Each number is 128 + 32 x the weight over its row's rms, rounded and kept within 0 to 255. Layers, rows and columns count from 0. Numbers have three digits each. The size before them is the row's rms in percent of the matrix's.

# layer 7 MLP up, 256x64, rms 0.254, rows 0-82, columns 0-31
101:108152132128126144128128165154113127139081121090126220101120137079151160185092131144114158149136
098:163115149129107148144188074109152117171134073102190110122117158119201145132117144076108141124214
092:111109123079085132191090159096126121119148089152130132149133107177161173161064145083165182134123
100:104101206145162139132147086095121108142137174128123131125041136077140113143101138133159103103154
107:118155080213079158092117099136119107115110140152137123118137148054159121136119140092151103171149
082:188110114159114112136065149170184107165176141173091130137155126152166132057133110130200127168133
106:093129118089156090135173073081140158163113122164118127147161144084113168083133150159176114159217
090:165061117107115122108126133141123161114087137111153175134079158088172178106085117092117166088213
116:087132113160151131152135127131111203161074121056136100104123118147123139140128155108188141159192
104:134116101125070150136122110076134108109132112098070135122153120081126103113044120075091076158112
103:118133155124164186079132155135140097156104155121116142067178164118118125101097081145104127152143
111:135140051182142127132160111120106113130117098104089099064152169121128125116103150129062148129170
113:056180154126154163149115089156102115128168176168119129179140138140115101146090152147136105152119
093:155128164166114164123088071158136105154143146175082154063161139088114103128103168102146114130122
103:147140073170089100142091146136072170078151091146090136148159099091133135147138198087109120066058
096:120143170194193147137130160122117143129163092096120139150075144130132097072107128101140185133132
099:128157142080107194166138085114125111184175113097139158124093066165094078156116131172148108184186
096:078144118075129120024107106151113082122157121074143109141089136091138165081151175144106192091126
072:127129126185084126124140145097107151158142049110056125163100174097142174112104092157113202130140
098:090099129149064134097090127153145120165098146068121189149135176194151116170145112126124123140123
091:103091094122147161082169141124146092189127172156137180115104097117213112127065075124139168155155
117:122154126132122144143077096108091088155107075098119148074132160111124176094091053187115196178106
116:125105088105191121162116099116101094211106103107073078060097113098145172115060137095145116159128
091:139119184146106147144127145108076103167145100119061169155108177161152189122137055146144143074117
094:125133120162099154160131103104179159158050088167130154098112175129134117142139141111122151123084
094:141140141155114088183162117137125098113138095121068103151108164150114118109123172080191118075150
100:034069147132135096174076134139092108148135107108144137121107149130086151095051092078133140110111
097:139096154074108133166134088153115158130088130080148124210140172086132137110103185143164096108150
093:114103118134170142116140150158193104189142059168130142151090109124113177058156162137149204169116
111:171126108177084109157131111151096159098072151119103150111158139094172169152086145088141161154136
104:120168115144149179147136133118139139144078133105110151171140140125129156103131163171110145166125
094:160151074142128136112097122078116200072097127105132144161123102113146148157145189137109102130099
102:096044115151165120074128154134125162123151134100091105041122164118132072138113121115177101117165
104:099104112159065113138150115165140082120146179140101166113154145107081136145167199111101156139142
105:106151059199135115092147164121098123129112132110104111095155180104107126135161136167122121150128
096:127109081157122134089100100140109102102129183157116150094145108084137112206136070058168129183102
098:119127069124148125086123123167157048136142081076100161133132166091154159079106055176092133129126
099:098059085114127126118137087094131163170094119063108150135151130109136130088173156123165086122092
110:105153102093134128087084148172176121158166140157105133126146118102156175149092119114132100150128
102:131152104185120118115140139190089146132177147220099131166097129087119150085108116150177122146105
112:075088101109147098135153099092067121120134138130108163096128153122122101144069133082125110122103
102:137130092159179175150110198183108131157138166087106139119125099170134158156117183161155071095135
117:102120116123112071145105125130087152111140189098109171147107099140140209127112098134124117149121
099:111174103137196102129126111152083205118115151125097127151087157145182148195076164150147125100156
098:109138082101162177073113044159149155148124139101081111070118117098161138146114081093104098147175
099:117161093151138134154155108160127198136104151122132142146136145149165178096152136151085089125171
103:175168133152052118134133137185154088121141145122090169137105118106128158113182173086146135150082
096:131065117126173178174155063149114155120120168112112139056129149124166098104069099105127067116169
097:125107128120169130179126114102154128157162151101151186134118098137157092083123146101154092118126
100:139113138160175171098136121176042112147144156131109124111172106115125112129061154118148143131145
111:130112133119115167145171106129085110156151158143129158140150074067128149126052135076161171108189
100:095120152163103118129091142112061192122143184104150125131162133187124164141121123124142084161169
096:138145121151117129127141122143165118166161128147159093155126114135171168152174108180117129163115
102:168150062075151174127131117174111186163128155115114169137121101115183134192080159072143067101157
100:178127100139150128097158157162120152144203124149133128095122161155152088146095126120101118131221
117:103140130147141136202156159148178151163108154129109092138145090149132112115103112122193151157139
090:112101116146089160091078181139092165126112101155108099210169135144130132158134151173120154183090
101:117165117105111134100109098147132117168073104111096145168138133161168144148130135141098156156158
107:160119143207112099113106137133153134105174081183095103087095125077122138145128152102122169131194
123:129117171091087128163114121135103214142109140143169155178098100127101145129102131157188123115115
080:109147154177126131086132077155179135070134151158139077151047113112133103143115202148183143142127
078:144084133146150094124164141130126131082152132111072160178071152109108080119203127110108153103189
096:092180133124096152100115134131084062147167100141149186128137114104128173134131145127097143165136
100:170109134108155174164116112120151153132170094081129116198156104142130150083109116150130140098136
101:117096122105069118151149105181148103165147097134116118152076122147123165089111086152106142182099
089:098087111163130112144127125115097105104157136135154106116114098179172133147152158150106160133106
097:160112108101138133184198099097112139180122157125138177174075147102106143106124148199135119120117
115:137143160113108089103149057162096109164098157130117170128125181138127121086144104163197129145191
088:203108122134095182157074134120086160184125114127116142099114120178142169136117091109107143165108
102:093077145070095097117159099110123148077110185137079198088165147134133130138124208095164092193153
091:105091135119134090125044092114098183132125158126064122102103131146120150145154124165158106132174
101:138096107099125131136160113109202101109155088171059111060145140155132163117109157133131171129143
103:099143110134104177147090124126110125131117138116134137082137177084135142089084115142114136127079
101:125153111136126114113066155186131096065148142146147159182175163114162147110136166161110111094137
108:107136181147137186109147092145183163177157139162100152056140159100092175068126100075096101144190
114:080104122128104161122127137169159085133099147148126152126138166129111123130159152149108107106173
101:193097134090120138128087101089123135111168149191104100096140090179179196063082137133107128162126
107:154126162142114150152131120172131115158142108067105151106124124159144136145117132034140118162119
105:081149120177063190135123098165156074123161109113119110117076180146134134155140115200145100188110
103:135077174129070124178165131157098163168103133141110165123110118123149189159082133150174110134097
107:115137116160069131158156089160189178154057123077108122197065164156102182109117139168155159123169
098:126098091157100084160095106107128119133100118082178141162137148136126157150131155150123109134130
101:143138094131087155120132139168165132160146086112106183155119144164090128120135118200097193058173